config = dict(
    num_hidden_layers=14,
    hidden_size=192,
    num_attention_heads=6,
    num_key_value_heads=1,
    head_dim=32,
    intermediate_size=1536,
    vocab_size=986,
    hidden_act='gelu',
    norm='layernorm',
    norm_place='pre',
    norm_eps=1e-06,
    positions='rope',
    rope_theta=8130.0,
    rope_fraction=1.0,
    qk_norm=False,
    attn_scale=0.177,
    bias='none',
    tie_word_embeddings=True,
    parallel_block=False,
    init='uniform',
    init_std_qkv=0.0511,
    init_std_o=0.00965,
    init_std_up=0.0511,
    init_std_down=0.00341,
    optimizer='adamw',
    learning_rate=0.00186,
    beta1=0.9,
    beta2=0.99,
    weight_decay=0.089,
    lr_head=0.00732,
    warmup_steps=212,
    schedule='wsd',
    decay_fraction=0.559,
    decay_shape='linear',
    final_lr_fraction=0.0,
    batch_tokens=65536,
    max_seq_len=1024,
    doc_mask=True,
    train_tokens=568600000,
    max_steps=8677,
    dataset='wikipedia_en',
)
Each number is 128 + 24 x the weight over its row's rms, rounded and kept within 0 to 255. Layers, rows and columns count from 0. Numbers have three digits each. The size before them is the row's rms in percent of the matrix's.

# layer 4 MLP up, 1536x192, rms 0.0954, rows 923-1128, columns 128-159
096:142162154141152144113140116123103094130123080119146193111138147105171168125128094097150166109110
106:125129122108172163076125134179153148141094107131131150164117154138154144145096059127168146131131
100:113144161106139138122157098153124144166094186096147157158087103138116126121180146129151147097152
098:124178111168149102172138100137157098111100085151163130122106127132168126097126100148101141093117
093:081147122086126158151102144163121098137116186128135126106139111139110129137109154137134129125156
095:102102146136155153119127127139120117138148153128143136101144155121139122176141143110107144144169
106:111110104126099125174123116175141075120126171100116181151139109145116130090146121110136139123142
101:107129145118157173146094129171111093087123131108113135070174144144096141162155133102144160145169
106:106153107120127146122135124117135134121130132096145148163134132131083129143135137149140183120149
100:095139096153130133141138134127113094124164139166129160115129138128175176151156088160171140106125
106:123151135128139160138128139122105161122112161124138127139109106110160110127149128169126151060132
098:085127137114124139122125099149111096156154122129155122109140163152100146117160107099170125151145
109:129137164103112105182094119139110077104088117109129117135146146158146088115099159136157140120121
100:098136141146128116133086154138108126118134114136105134126182083115153130159120110122124197084149
109:099129136131126157139087111131109119127097146132114130101140109143161120168175149128126110154158
104:088114124141152099122126123117098109124152116123162143127135129096129101105122115089157147106147
105:094115142121135115114094177150089145067130152069126141137111125154111134133120122173136121145158
110:126120162079165158156134154167090105103109117099108138121124138164098141136119086172122147118159
102:129174150143169124140142120103117155126083178158120116127121131113109118128120141110148134099132
101:100133158126131157155150110126101143079109152091089151124131122173152087100122151146075135145156
090:147145142137134130155084099103120092050117140112124135127139152167141130145131135168142131141142
099:138130146104113156127089149152081133111146107110143109135118145111102152112137138132152101088121
091:114124132121139113148111129105127161142086151120121161150142166122140098130121101119123118140122
096:049095162101109117099140121132135123104131157112130162083181152181127119168155139130122117146121
085:143160180100163119150111118120097169126143130155127153188140117137147126108152126135110126127123
096:097115160123187116100111160153106155129094072162130147119151107152158093116118116112150163059177
101:105150166117120198130132105132135109138098109127116155104132096102111139133130118125147182136161
096:135129122130112169099132144132111138141104145133173113131137139108114107116188132110093149127201
104:106154146127130137102098120154134148137138153122121161128100148139188127128101082157165150140152
100:141135142103135150162097128176084106116144110082153120106150126140125094117125133105124129151146
104:129137160101138145146100143148112067131120102121161173171153158156128140180125100123107158152107
116:091176181150134127141099136105097068125133122146160158124123133123148111108116163087137109142135
092:117116090144139151101115134127111126092109110124119165098107066128159162151107079169116172117127
079:137145167119152136175150154133113104098100120118142184134139162155148115139127157116139153120136
104:107140130074142168125104132152103156131115189128136162116145156133119140106183111126143104098141
094:121139101087151119128122150166128124174118140127196129089120130167154125150083136115170147133125
097:123120119139169178107124139140105084098106122079135124086168138129120152122090134151140134159132
098:098129164124164144113167158134119128120084185122159186162084095147124119111101124085125141100172
105:068160205131172155104122139122081151092116182136141149149116108142085133135097128151144129108131
087:112109166132124160121049089115115146147137098129129120132148120132132169084142122099128131119115
083:091141123123107119115122158188111105095104147153140185123154116132168103159152098135113158097172
100:093110124098156178112136115133093133107188136096162151127145094152107166154191099141152173118155
094:108145154175130197169092148144122152101114157080165140143102144180095112116130091112140158127113
111:114127104100139142113107134130128126129123096130154137164113089153130148131145132112140157101151
105:126116139117142105132129155112142143104141111112105117090178106126162105134147144110147174113166
102:121156152125161140157134095141139123122069142126163161087132141138140119105113151137134133104060
086:126142136134131130136096118134146121114148085102150174143132156130151124087118122147151158153110
087:140121106094169147147125111123130096091123147134153096100132106203087145148114140160159170077142
102:126126131130140157134115138136103108148118148105172120106125098117151180112164130146099175110105
101:089142134132116146092147136140133144112144139134151149139106167163144127132147078140129142106118
079:110144161118154127160156119110139103109103180126167157126151135134129104124138137159095159106124
104:104151126115150130168105107099113101096071145122162126164138107128140104135120093139125148080082
099:135086117123140143126121107125060110124163146091151158143138128133108137137162100124172139116116
087:123141148138113139117078122153114130133135111121157121115137175116142106106088174137137123132118
102:079136127129129112163094105145140127096158124160138160124173105102146131109130136101166115098130
108:104156098144124169148116130120133104084140137104162157153153118120131135128165135123125161122126
114:123181177105140132125137109093104084115155134123153171159127149118126094189144102145156168115122
096:077153109134159175142098129192162113108137159127148127116121141131145193144110120145169158083153
088:083157137126166135137122151148090119120178118107171158148126077132148095118129121137093106072115
112:140113141090150157148113144115116144142153190140148164164112124092126105132123129106140130092122
099:109129128124155135079130100121103153093122116131113136133128094134141172103126077092130150108152
096:103104140141149161120080109142095111089159079124148171130147144117162102127133099146122116120162
107:125138152096131121094104108162091133110152137075129149108154117144101134136183116125143123108094
079:096154100142147144158152139146124102090117154136120136133162180152113120142084169176141138101113
094:077086146105125117150120115097117106153120138129111147102134144133145137164134100146136132127149
131:122139161112152165142117128116102097136122150102108188127140125152166113126114092113147172132179
103:085143159123139153103085127152118107154140160120136183136133131118140163160141143118108135145106
090:112153170153137138093112131142143124086136108127154143147121132144064139182120128127148163161160
101:076139167125114153126097136182123120136134180128171100147135112157085129186150151057141136161134
087:085127123106110110137077136145121105167144088107135111132099117142127136128123101085151122149128
107:135139155092142184146079116157109144085177128127117137118138135206140142140119096149123155130112
090:150137146120160130148106064126121140117143166122126142132102128131146146097099117092116112074121
091:148118132080126101128141130168116111119097147156154135100141108123110127130143096161143133106154
101:137125199119118158168118133136121117127133118128160146158127142132124112102151138128161164130118
103:151126086136135158081098093132104155118139161096136130137137134117145181100145127105168145073113
101:101154113170122133131108126143136124113101146133156118121155128183110140149139113140112154106133
105:135153122143147146099132162160122119100151143124169106129138097129126145122080121119142142086164
098:091122106138133113120119164144162093135151119164136118172153089128089112113104153099145121140152
086:061149155118153131113124148117156091123166120086139118108172136121152098133111128157133128113175
100:084121115125138133139098146120145080137095146108117151129128126174134122120118131151120120154168
099:119092130118143135161122184116091130106120116106157150115122091113122124099119130141136134132127
108:128117155123135210127111123114123169123155108093165132128136146106104119103126128113158128140157
097:136125116159147117096125118118116066118143083124136150109133101120159143100145140181124133108099
093:113104153108128105088124118137084130105125104113118141156148156116163141142109076130169164151158
094:118096129156144141174152123153134091110120154103154162164214128127150096105153154142100141131119
086:128120158104159146142134114156087115113130151132114169115105149151148130110149105169174161119165
086:139136157092187103143141142181115101106080098144109167112119146117148130173131141145132137087121
103:145142148062179182152082098158112079106183117111119134078132108142138120146134162134154146140089
099:094145135092195122133133145109096146132154164135163122099158119118106109149124146162123102125160
101:113165092095126130101136123143134114169101159117140127163133175175136135145123152142124153132101
096:127152124141126143140088105155146082120151143119122126049120105122141172099139133113098129113131
097:161141148109146181107124149144133140113128134123135157138089100151136097117149119150102113117141
103:044169134142154140116134150148146152119125133141161154128139135123118137136137135108105090130144
106:148136138102172143148090104126082113085119104103120137176121133155125141157144129088144142123092
105:065105151109141150125127144148109104165135157105166134135173136162089110125149128135136138107128
099:100146146152125137112121130164144094126094157141104160166123170142115125119152137130167120083175
108:127172172120120160136113130159095094114153156135111152087158116152081122147135130123123138135159
079:117183144116125107104088123145098106122128124133162152172161126172135141132123152125110154112137
104:131152126109173116110137158133133115101091090142137120132143098120105129121117126105120127133102
093:129124135119125101158133164170129127127078146081132169149172150154123126144129131066118124094119
095:129144154144127183202100131114128132143115179135113173092125090103110126130135120120127123133108
116:137159174097148164124143140117113108103132172157159162130123178135103145163137124170109121123143
122:126157131116137107155091140106100143145116154120121149113170116113136153110158120156161121095115
108:146155140166153173107138094165089121099123106155152134161119100138150131136142127155102155073105
097:135150124139129126145070114153123119109148151132176166075151149146163130133167083089133130091137
112:084154163180138141132120094179116144125149125106148138131169124151151152152118153121151140116102
102:118158138117114136127132128115150152140141125107136136103163110097165107084106142075127167110123
098:133151158055149150111140087106119092151148127126123143147131127132134105142129132100134110107124
089:115136170128154147117109121139124162111149116138117153148121144124115147152138092150123129104135
125:117129116137154159137125113122144159116154164138175146164129083124132122131155126134115114088163
107:137115139143135135072134145144119137097097121122137127146110115115127129134114163114137117144133
108:122155117129153128140089112098141105068143137108161120102139138164188150147120086170124147081143
084:121107131113125095144094142142117083144058174112148157160118132110121138116165150115120147108139
089:146117147103127181134140150149088130167162174108115110093125122138116153134119136144130135154167
108:106155146092167118142080156196084138104137127121154126101136139166107085138127139139097125120105
111:148176135112116141170127100151134095138151149140164155126175103112122166174158101108169139113119
098:109089083112185138131137133164110122088162107127116133105104159107143114149116103151107170141145
097:153125147079155143131115121145109158071123100091146140114171135125110152146142155095117156130147
107:097127162132108166097117105126154130143134160133170144153114151134110131164160154139144167085117
103:101128108142200130122136149089066105082105161109122136140126137100163104094125142166136137116171
084:146119146134148165158140151099069116119100141100147144131117134215121154146123146128107134098142
091:103123121158114119105117111182135149108139141136148111143112184165142154185161170126135143107122
090:089143128135165207114132138099122141088136137137140166122179126112118131123110123131124148075115
097:121115145097157125077141159107128159129120158118141170157156103092123140110120089090104159095150
086:138127173148158141127118126118115124077159128124125183113111108164171141159096106163120152079103
104:134155128104110145126122120159149136130146127119136108143107154167135092145143117119134140092119
121:138121138106143133103101155138095165129100130112173145102121103109170126121169122114172129103078
104:145157116119154195126137085127147105130089152087174183130129152108171145142135119106147160075080
080:122168171115149106090101080151093081091125150123151158140133130111105152155126112109154118099113
107:098111101105135132156121102111122110128156137126154152126126140159144103134126110118106146124158
094:106164153124141117118118142115123116118046120100171175127072109107140127089133126140163144116097
079:134109114108111121110099182121143092129098111142125125149150093129112162136134098182128101092084
104:122141128121162131135099121141130108130124166139119155167132111118121110151156135106099105086080
117:100129182145164155150140136115082124122125145073131125128146121129098118110097103126121115095107
089:154156218080157148130099109108115161093161113104137161079145115189169164140094103122161117113162
110:080174130137174133148095083175098145150098125131166124117127125155147140157120124105178144126130
092:120151132133139149100112172133128102119123116125173148108122142120125180109069135114106099143174
098:120159158144119186136154162103120129130105120107157153121155127139113099114154102115098152137157
092:110155103132122093130051110096140122139113123080152113136163140151143122179153115124093157123166
098:148143126115119138114103141137079149120102098080099125133113120124158158142130146101172131126133
089:057152198154125106105142094167146134109108093156107156133151097169132116114108128137144115130140
099:138116174145113120136127126131100144120136157157140133116135091111090139133135101111123132107154
110:108136125114149152135165150153103114117142152126124136149154157165143098142163077163135155083097
099:116124112115134121084137145129113078124090151136152143096124129117124184128126115099149124116123
101:100154173139175131188112135125138139125111123120141167105161118137130119111144063151130139097129
101:116163144117129137110083081146084134099125141132113139131134130121180115133099097125138165121090
091:094116139132197119117131135103107164157099188134160162160111073127134109143099116107139142081096
096:114149098144124132137124150161139143115111148146158138117120139147137121156139134148099143089131
105:098166136118144115138126118116147132124068146139174123131127150139137152154129120121111129066165
100:144158125072145160177084147116134139108139141104106134103153121141085160146141139131175126132117
114:115124100110158131163086128161102120089173138126197142090135097182111099124136073142129145099124
106:120148167138118158125119107152118130115157125122116155147135112121160105134119153130104137108103
105:102159105147162142151103091180141143114142131074109148142134141148124127131138151162112121132118
106:131142148130163134163137112174075109130152146133115163123152118122106137104104117160118164134114
086:090148144163126171157114120127132146128169151082123207115149132106118128126126114127122118100169
102:123126095135151162138067139133139142150093167116101146121191126131143144122121110129128130116141
091:105120155150140135134096087138147151108094166135139140135117168169149123084154103108159155108172
103:131166129103128141117153161142109124097114146091116126145127111101111117141127131127098162150159
104:100171138089118165097130103131119154129091122113135141081136131129164133115110121111132142098107
104:135120117101146120103134096145134055154128138122130106130125129152118141130114078155124124089109
100:133171152133133122132109123127106143107101120140144162152128119107154097141124092120139170138107
096:150161102138109132128079156152125140103135111081156137154150139147155122103136162116152166096083
106:109143119126123118111117159117151128110136109124123139128149128122130149099156152123108128078153
119:109127145125160124123114139142130124123122134103114161135180140123121109127116175118138134124138
102:078129161107132149163117135107126126142110148121121185105155143165127115135141119120128124153182
097:134113136136145137075117119113087155129145118134128132137162094108142164162115098123147151133118
096:113073123122126146110117102172146126150152121127139118159144135128090109189153132125134144110164
093:080109101127124162107134128171124130103153172118109142179191129194119136136186135176138130145102
106:098146156115142149124143154128123145135138150100119141143153180150132117148135127117137143144105
100:130148149118104131154137167117088100148102125087156164094123115096123138107176145138132124117125
088:132125134108106152153116121137121144155104172150144146090113096111144099135187126150139112138179
113:144129110114153139130124116134106132114164147131158098142127123144164088131109142127099162139142
101:110182149124126131153135168147123134120075146090146133141103119136106088113144157186149150123173
108:115141150165136160124105148131115168114113181134124153128160161170120107117161155131133125123187
098:132091119101127148109126150129101102151171153112141139147129137135137104145110119148143187121138
100:136197159148143121142113118093132119137068149156119129108160169138131115096141128160131156112145
107:148147128108140122137087171166083096100156135086133135078157156163146095148154087174144145107157
101:134141127130153123086147083169097073110131127096113143122094146134137110126165115162116127073102
095:131143112141131174112150118121102119138110117074087149120114168156147102126145097160143165121102
099:114152167138122177123143107158133120089110182084119170133117130168109141145111086114065129119159
096:109150123112139116088138114132123156122116124076159168113122134153129139133166131145099138116136
092:105166177133137104119136133075123133114107132168163157165128136118117129165110125157179116118118
102:104156097133149119109142144132138113152122113132132113141123138145095113139105148144141170141177
105:091188174102146127097122121124154136135131174131127153117178127140078177124099111107177097115154
101:103118110138129116166087109129151106121093147122121117144142138159125080082160125132138114149116
101:092140137124144115119111143129089105131130120160152122194110134130100118139126110079174153116133
089:136175151174165118126102093093123149119110136152136128118100101151200111161125146158153163077098
098:134156135165161110114051098139110156128124137137135117137138103106125127150100139127132134134126
099:140133147124119145151109153149094167122178106122133137170166089101074128127151114094178145089104
102:094130150145135140189116170137129086150129119158107146117131130114125119117149154152144114147157
106:082088119156143137154122101158158104094089145111127142090124147165144106119122145147142122143153
113:107136130152158138156090135155119065116155090110151156133118109137138159105114115101113145137151
096:123097160157147127112085146121110110105141127109109130085128164143149089121156149152132134117133
102:103124158086142165104083126143118136116166105098112118115151134101112106115148128154125134100130
109:091122169148144111122095142141111133129154110143167122171173099101121163111141126086115135119168
094:138111146078168132103126141112133119118130132110125177108131147151149150086088109098111126076139
103:137141130129134155099140093129141165143114161143097168189124130099134140119121122138151112067107
100:131122125109136152142138115113123100118103108076157102146140163126125109125172131108096157124117
098:109108088147158145075139106162126138107144114121154116157105154129167143136137085132123144127139
108:151122140056125114095113088153115151048077164127168120148136097205160129128112115134121152125113
099:104128174109122141109098125163106147168162147116112131115144120141095144122202124137175112093125
094:073114126159144114094124096139111120131161094112127146131143134102131169149121063104161122108112
113:135151130120143174109094139161107169122123161075136137139118124143142136150129134139143125141133
109:115185161095119111088137124136146081108115119136145128149153138105125098121124143117119113124137
099:063160127140141119146123129133157124130097152148162102144110161127167139127109118136121183099151
098:124110162135139129137133104123114119087141169118130181105166093091138147135132115143186118100124
# layer 4 MLP down (transposed), 1536x192, rms 0.0856, rows 923-1127, columns 128-159
098:129170123111140143154083131118158152158120163164103137120136156116150118112133125127116115139097
109:154117114116109131134136096143150108171128142124096137107111158034094110095137127132112134165129
094:152138131130141136071114106114094151140151162119129099125146132148132092150150154113146157120137
095:156132109096087118110120131124131124125127089168099179159194137086103120105119115147149133107141
072:078099104149131140116146120109138136151119118100137123130118119085118156120136103120144097115103
087:103131118138134150123132124111136070118101152136145128159128163104166172110111090111138163118082
100:123097109151098117156113187116144100087137163125107131120118097151156123131092067105149096197110
107:091131155093129122166133116128119135168147136108145135111164128102121127151130135149096104092135
111:171117150114134133137137114132104122190097164154105148143116134135135155112138142133099135183132
095:151126124175107107164145094090126121143132116143139111122160159111123137090166111133131132125112
108:125159099145121110126094101083184168157123139140159129095174104163159107151095143157092087118206
096:159154162125091099135128131132106128143145111123130130125181145128114104143135118102120139106088
130:144123163107150065127085108182144127144148096123127131152151108162088117129128133135159087125096
095:151088122096127100147101097097122120137136082118140160132144112131147129107177170107149112039124
118:104118122131111133113048131158088132071134125144125145140154117149162131107095120147136109123098
095:104107177120140155140158110065183119141129138123108109139140076151080147110087130122109101113134
091:143153089142103118140123132097121096071152135141144135143106105123113115131117108144132130133114
101:129146170146152133096124146133130119083153122172131080122100148121149117141107102099150143136128
088:105157139105150116121147146082134144140124160107100160127148101161080122112116108134112142130121
103:136100149140133149152146134141127138137131144121114132102109131163157080112118163151117131113125
098:158150135149172129152093136131136109113128142115144165122106167157151132135142137156125121130119
100:152082128146088193139098120142085154156141095136186096089146162122090158119123112160141110140164
087:114143105123133126150145157171140116106127121091083152184130128087096137119125130130149101083143
087:126097121100096141097156132150127105115154126149175101091150172129147127160146132109097168095083
094:109131151118141134133154158111090128109137169061093127153115078145130129108135118094099129108112
088:158121116139122114158129119136170077141106140086070124126109138104134129110105173112114093128098
104:144106161127149203112149114092109133142092112117161120167146124145142135126143090129133095103158
085:124109157118110165115131087113122132126104110155116108118115142138109120154091122115113145137146
098:150173131143118145122129191131160138134096134142115129170094110114150080131173174134124118166117
082:105121109129127134121100120118145113114126136172172108142141109108106155088132105144162113145145
112:113141073099133126121162140151105137126083143112168116140127133094147095149108159120141131111145
122:081145092097150149121141178124179111141103108134139141124159081134103135114149166118103130116160
079:134124118116133076107133120101144137143167156085122123138141154097123139118110158117151123152120
089:112157180124149150129135127131109123113140135108130165127159128144163131143120127118130164123140
114:148117106137104144184126108182136155120148175126161139174136169134138160129167128159169125123125
092:106143138119127145143091117122097124117101140139153091145153137105173123153111139155115095096099
074:143189157160067134134155125125156132124131147117090092135126108145109135130137127123098102139121
106:116123107158163088089154127124108071127123120153139133113156158127103133134138160071127172147127
099:176126170110116125140086147120157119117173148119164137151106103127125121187111151104116123190095
085:161151124136119135118146106108143094151144110130158098144106103092127148117169147129107141136154
085:078113110139157099170137128121118089120153109144109121128185128135156068106122104133166164095127
111:134158095115106159127117159089124094138126153111124114127134119146160148101107146110139116138115
098:137143099128175173168096111153129083109138162095178152094121129142115138134136136119087173104123
109:133130128142145098144105160156103149130130062129116142136097097140106126103129119126109115132133
094:155147160158097147113150115112105165129156127164110139100140120113108122148127123154120145129129
112:090112125121108162144126104108131130171139118127178097129152115114135166094130071145126127112193
098:106151126127112183130091145126131101125106087089146156123129135177169116110125128138175182105109
095:141137133071155155134110154165111084095157145118148108090152132162094127112133107149137154139142
097:110101149122139159130125132146129117146136120114107149151111174106112135091139146125126123148132
085:124136160140120122118149142146140121132125141107108132134108134104147153102096092163133131142121
082:112118135135160112111150139124130101106122121095139170134162125170113118131140138130106143114107
105:108122157127122137131100146130120092062124142095158154121155144134109118117130141134125152073103
091:108160152167101141109136143139131118135123111111139113157094128098169117090177138144183138109122
070:142150150135120108161183160100147148174098118147130095144145115113103150144116116164108120108125
101:122145134121104106147115121166136128106144134130169154161079097158135165149156139127163084142122
111:105127096105145064121141151124135144130169105130159187140150153096158129091175129158104104163158
108:131132155123131129127164123106100081137137144146143157179100151109118066167172118148147160123117
093:150133147146125094118132132155128176166150125160178175120123186079144081128137084108156082108102
097:146115152138149151141113134117085075119155114160180137158147106124189099140156085125099165114153
113:115124177096071095130122136146168145136130162137101128122118142104100107133125158119134194142071
093:107099091158147121127120162138081162118121144123143124122098128124094124110108129110165096134147
115:114161137141110165157123149085134157147140142068133152104154137089125116084111111110130113131135
101:137155136146138105083127141174112145117140136127113088119128149112128134107121149113131125172119
076:091137116116165136130138128151105105117112133125119159110147168152113139152105148151145142108149
091:136151097142121099091131096125137178123151173151094119163128124141133150130091129132100082085146
150:133111120104121147121147154110104130130161146066119149146148059113166142164129140183156151119126
105:088128096120121131066155122142165161127111150139118140135107153123118113112158136128138136113100
081:116137151129141119091163139142125135082153143156114117115116113129151126146112128132143114158103
092:099149138114118112147128115103102084100184093106111112138092124164113142128118118135124154110100
084:146187125156127150152160069105112134113101152106138146144123112121124152124110149139103143081145
100:085119148131143170118163118135173144153166151157146122102164092156112124091105123148131122085117
101:117119139142087144125139158133143113135131100145113128101125113122112126172173135154138149146131
088:121114105102094139121161147160168125139179151139112098087105134129120128114118127143153115148135
079:090118174127103144131165141101132167142113117082113139112163110122174166100114114138138145151144
111:144124099118126138122158146161154093153145135137127074138156109117132158131080163146173117121122
094:161124125102145146165101137118149126120156038148138107134084118115123127125112133130115121097097
094:171118102093085149133146159144163119113138124115142146068190098160129150130135130125125133107067
087:150130143139117109110129103109126144119154133140076201119115144087109131165120120146062119118107
092:078130150137141122140111133159139072131145131102141133129171130106150128144151138126136174114159
103:124104135120159162161125078131127102161108105154128122108091125130121109085129102151127115156103
090:123113119075124168101137159152129130163147107110118151139122110093132105127135177110146122169102
096:151157133149111071143145138108132130119105090107158128116087097132167113114111119115137140147109
086:138144065123104141139165146126137147124135123172124088166085136116111126150102160092120126144128
087:128133096154114140104111133131130125123123129091116088151144138126169122089151134097152143105127
100:120113090121144182137123095125139106096132139153143092111132104164128132127128142162162123099111
097:111108191116168165138135112136076105134165125109095180069148147143173126135138095149120130115179
099:169127135098175130123130130097090128106090104122079196131147125142136148167108111145124170082125
098:119153108124128157125141113168123102152138128141075108094182116108155065121106133171136117122126
090:156147181125122160150162112102104133103136124165093155109111127119126100085102149153116161164095
095:125151136126138200115165128119167142112110104126169113144159138096135149138166132116126138130128
091:089133132138116149133076154134171109125154141152142139096061144097118109129178128122145089120087
093:116122132125072150140102174135127138128132123115122095115120122100115123146143184176184103133147
112:083115130103133166147127110126137115165156160117130138147141125133131187169112138124147139105071
110:122093135164127121116107118163098139128141118140161129124185146112168082119153103078164118168166
106:118138093165092153143127135134105128094136082136080142114142167063148144127098110097137123123116
085:137088112132144171157152128135127156117081128122157103132136114075151162095139126104132141113158
098:145133128109125161131192104139127126142110166123122146157159146163120144106131136158139140105117
091:107144108110116121124133107135110115133108130137147170161159132150140147137142153134132142131119
098:125100125094127093115118128109152138150103127152134130130127115077160145156137092120139148161109
078:144127081129112089160141116153143140126160139134140110116148118103115110097154104089117131112136
123:122093129124151124158136107136147109151162099139135118120171102137132139117149095134137104170106
118:124124119147090143104098075155158135124133100179167131138089121124126159136114136126131057115138
120:156153153130150107118138124110106106121105157144134176138129113099092142081169128137147133057127
101:153139121109173159114082112151091116139148116119126140130121101123134138131138170136115135162130
085:114161127134126094115160118154141154121133158171119226099128163136121107126130143138100126137101
115:089198109117084106143148104137109117152140133110131113080159144122132149146094133074102146137124
105:084152178132072119134166145139135110158156159083127133140132110116152100105138145143120137096131
094:154124141102108124122117116090071083109137176113102166145136107165131075161115135129149140161085
099:117123124083143141159125139140112122153137100099125123151126132180124137140152138091118162104121
128:146142103154084131120109130147175172137119107082187098112146146128118177086134156153086120130119
110:128091119157105102131171122147114117137121109115135137140151112099121144097124153111123146141116
110:111146138122146176135139123130125117111111112111096130129146072132159159079064077132149127084100
089:127098102118140123135104166162128128148091100077135146143136139131135119115157149128165130122131
068:123141086109112052154136114112155154105116086141113122144108124101197151060133116134092091110111
098:084137136129143119089111107089128129093150102202154148138132140109150113130111121135130104092095
097:169163135132083085137122128170145114116112191136163165145138076124127158147128128164096133100126
094:161156151110111122146088146139117092157120114127134150150097119122138102136120117090099047100106
090:106146143151161111148140105079134125093103155161113119139114141168088115148171129137169104112141
106:106093124124071177157118140130143115119115158088102154139118137131122155129086152119146172116090
091:082167147116147149088174114131113107159151140126117119109127160095077151096104149129141113128112
094:146132153113205157141121106087077126116136121120123160125133144181128155166131117112150115123149
083:141133137127174121140145103088125097086107167140114132091119104166122138105132123155109093140095
108:070137124147159207102154145102122164122121113116124155131167132109140101145095123104123155086129
098:136111110159121139112170140142074140147135155146142158121088089133134124111087118104119114128131
110:115121215146177148127152114109112148131135139150085187100158115116190137136111106121111132100108
085:106169155160082156136163140115130129119124189117118136150115146118123134098105139068112124126174
137:130149150078093126137178118127169116113091148059145125150153113130141133194134165142100143119159
111:162134118125127105133128107102147161123136131125133161127190085128117077130175119128132156108127
098:131095073130098133129152190106201155145153115127122084159111123123142098096143141128082134166125
099:138168147100105129146122121160110133105135102148109108115187093135132118097121123133139101092158
069:155112120129099140092162175136125106138151098116115096128161110151134129167144123093116083154161
081:150106142138148091184122110105136179120109124128143096134107127139120136134089145076133139151155
111:124168100130105112150115137129120148114101127122166112144148135147135106143155094085137174102115
121:166088162137158148171144177091113135149073152105124080107161155097154123091166108117084142144135
106:137116172121149150165107111125090187143131121113119177111146157151174135133124104103134127156140
099:100132127146179129197140093115114165177102098188148087112121130123117101122099133112168112124147
085:144161127085122086113147174134055120122144129159128117104125124109069081118128119159143122110112
098:088118175159131107118109137139116137133139079112148114119126079113105126146149102137150129159152
119:116126109151119118138058133115111163150120116098146094116113130119138148138149150143116176106115
087:134102122129144106116151132098133142154115137150115089121100125124145127096137120195110135147151
081:149104102161138128099103102117141160136123153121130171115124137126098098154146177135161152106143
120:179112088125129108117142175123090149108146106137151131138120148125079145118129116127098172176152
127:087154132115101157166093163156097129135128118121114129127186090144127100140124096139123132116151
095:120114077118130130102098134161143102105106137112140072092117130129131143139127116150157143140082
106:158127192090124101137133120145137134130137131129089158161138139177145105126121095080124105154119
100:145155142143116151096113152097085116104152121165164112099100124163124161115099170099096140139116
096:137107184072121118143135141114134141101103147177123164152121125162139095128123148088111136138091
085:122104107076127115154136118127110140094135108150158126135122122134164132108143107150094154120139
105:114099123124118116147116090147120156124095141150118150143158135153147137107134118126112143143124
098:144181160102139132127097127122118116156140132131146177143146111128133110098130121106170129161148
113:171125143184113139109146108133140148123126175124132129122144121152167129118152133117149099157098
106:136137132148095077122118138100152124143110151129162088132125125105088176129143082135079084149137
110:123121125141188161107087108150154105094129147149110145154151127117136121117149158113131109146105
097:142071117078114146129127119116128121110085116118106090128163107116125116152168149125130125181110
096:086148134152115125165135128101151140162137157109132207102148127141181116117160106125121116104129
087:124141119055058131161181167144130110095149132142126102102104162171111081126141145158084157146134
074:168131154117134172114186133108136108114142133117091155157112074119156148099053138115152172163109
116:119119146102147115114133138121144165097139151106130096119124176112139130110149127120100165163137
107:118092082127088111162121165130125113101109110129105129123106145118142143136152167141115103124125
107:136149112159123117159112148142159140133146125123163122137117161081100099111129125142146109139146
101:123123138152104142174131119096119100132164152123151184136102168143167055105112157116169145120061
094:176149145135177157134148148140100150160147121132140091125141129127116119170093115149070082126146
121:146114110164128128123083159128126123134130110145108127136134134075133176135162087119106122140149
119:100092113118089141131152130129136126115087123103102095129158120101112098126126143107155128130120
098:202167151128148100142156105095141161119141101144142155142085157103105139118151084102174129146104
084:192103109091099116134127116132125156133113149113135103107157115169120174102154148176145164146115
083:155130114134122139184094114087176133112126096122146117147127087106122150132108150121131129087169
083:154146141119104106132148149174140143098147139124098139129092109123118165074137140163152155137151
105:121137084150113135159078102069137139115108120115110096116094143145160139067145141150104152109087
082:131134137121131163144144112149105112113126168069163177130117144171102109102141152107103111117120
080:108155152123117147099146102135130109116075122139143088150110148112180106169114152161134098142107
132:137140151111123099133114136178140107114120153142114134114142159136150138154113164135150130153114
102:146151123150138178071153130133112108117089104134165129120133080090142160173120163115136109136076
097:158142145105192104116137154145146165092171145098123127106176149116125156146135127115117089126172
120:150114134094135143120156135151151151120146126121126153132127132128113115133173111144120108129104
123:120141156159143133108125084141096138172105088129095110114173122126137109131112148102117154099142
102:162087131135142125133133151101133081144157101096142122120100113159114141136154118108110150085151
097:170084123136139179118084159087093143110106114131114140133154182092142144127101128163121134125112
108:117107088089132147127134154143130141144084111092169173146094175087186156140113142139131177147149
094:136111139112112153098125106113198125146172128110177146150159143143117138150079153079189079130133
096:123120104100147128080159101159104098181136146137154122113083123140142117163119130158117101131121
089:095140153164126117137174131115136151130145160130110116167117149154095127121107148132105148175143
103:135105106111111163124119127093115162119139108147115089077090144118116154122080159166152171142119
110:144107158144102140157102124122174095116143131120126137063096084121103191103145147125134102109127
090:119111138110180103110155132087105117189141140127085149079131112139113126171106134108131139141111
105:138077154136150140131136093088109096111116061146127132133125158140104077100121116182135123105226
089:122120138140153169146154126095112153106124127142133115132132088138155145096119123136142117111128
094:080110165171083123108120106126117122109116128118159121172119108104126132143114161129129143114143
095:149133127148103116106116112135090169133125104129110103134153087138098123102133103137101146128123
100:057147157119168197093131090172132108097100156124125097131158156135136114138119111130109144125145
106:139090135099095146167089072149106117141117121159130111129097169129119114119140149153109122167151
119:121121172105132154113106119137148126125150108152153111136134101093111095113119154115126108120104
092:146106087163132105128046139166136155143128171133127131129120129139126115117118183124126109139117
102:122121123142130092123119163131144147105109080122171141108114121106130141072140130149133097205157
111:140096108182139108160143132145099139162122111138125155128146177121108143142168153089110134143144
083:120117126131113130168138114083129135159156104170149133118120150135138159145120107119121123151089
097:115162124142120166086143081158161136097157163129151160160105125131123091140163150089191133149116
099:139098130114112134152098111133123090146113136128121128092126158167107097163145139118095107089115
093:117169137163168151134122155127126100141190153132081103117120138095160118182153119109121103126155
114:158118111125119157131112099128143167115111115134137137138094130138112113143134134162133119134099
090:084153101128144129138108120152179088114151156165166137152121122090117107109142103168128157142119
100:086116142123140117162110053114116136117131132121160118148134142113122146129106105085136121142141
139:101146123120161170139125138114141114166110133127164169169119154117146125102096122112091125192134
102:111136130141059098147120126147120130087114107175130115146113107135152099095140161095157100095113
109:123104137172167136121135161144083117110135057129141133108138155137132126137111132116136170146162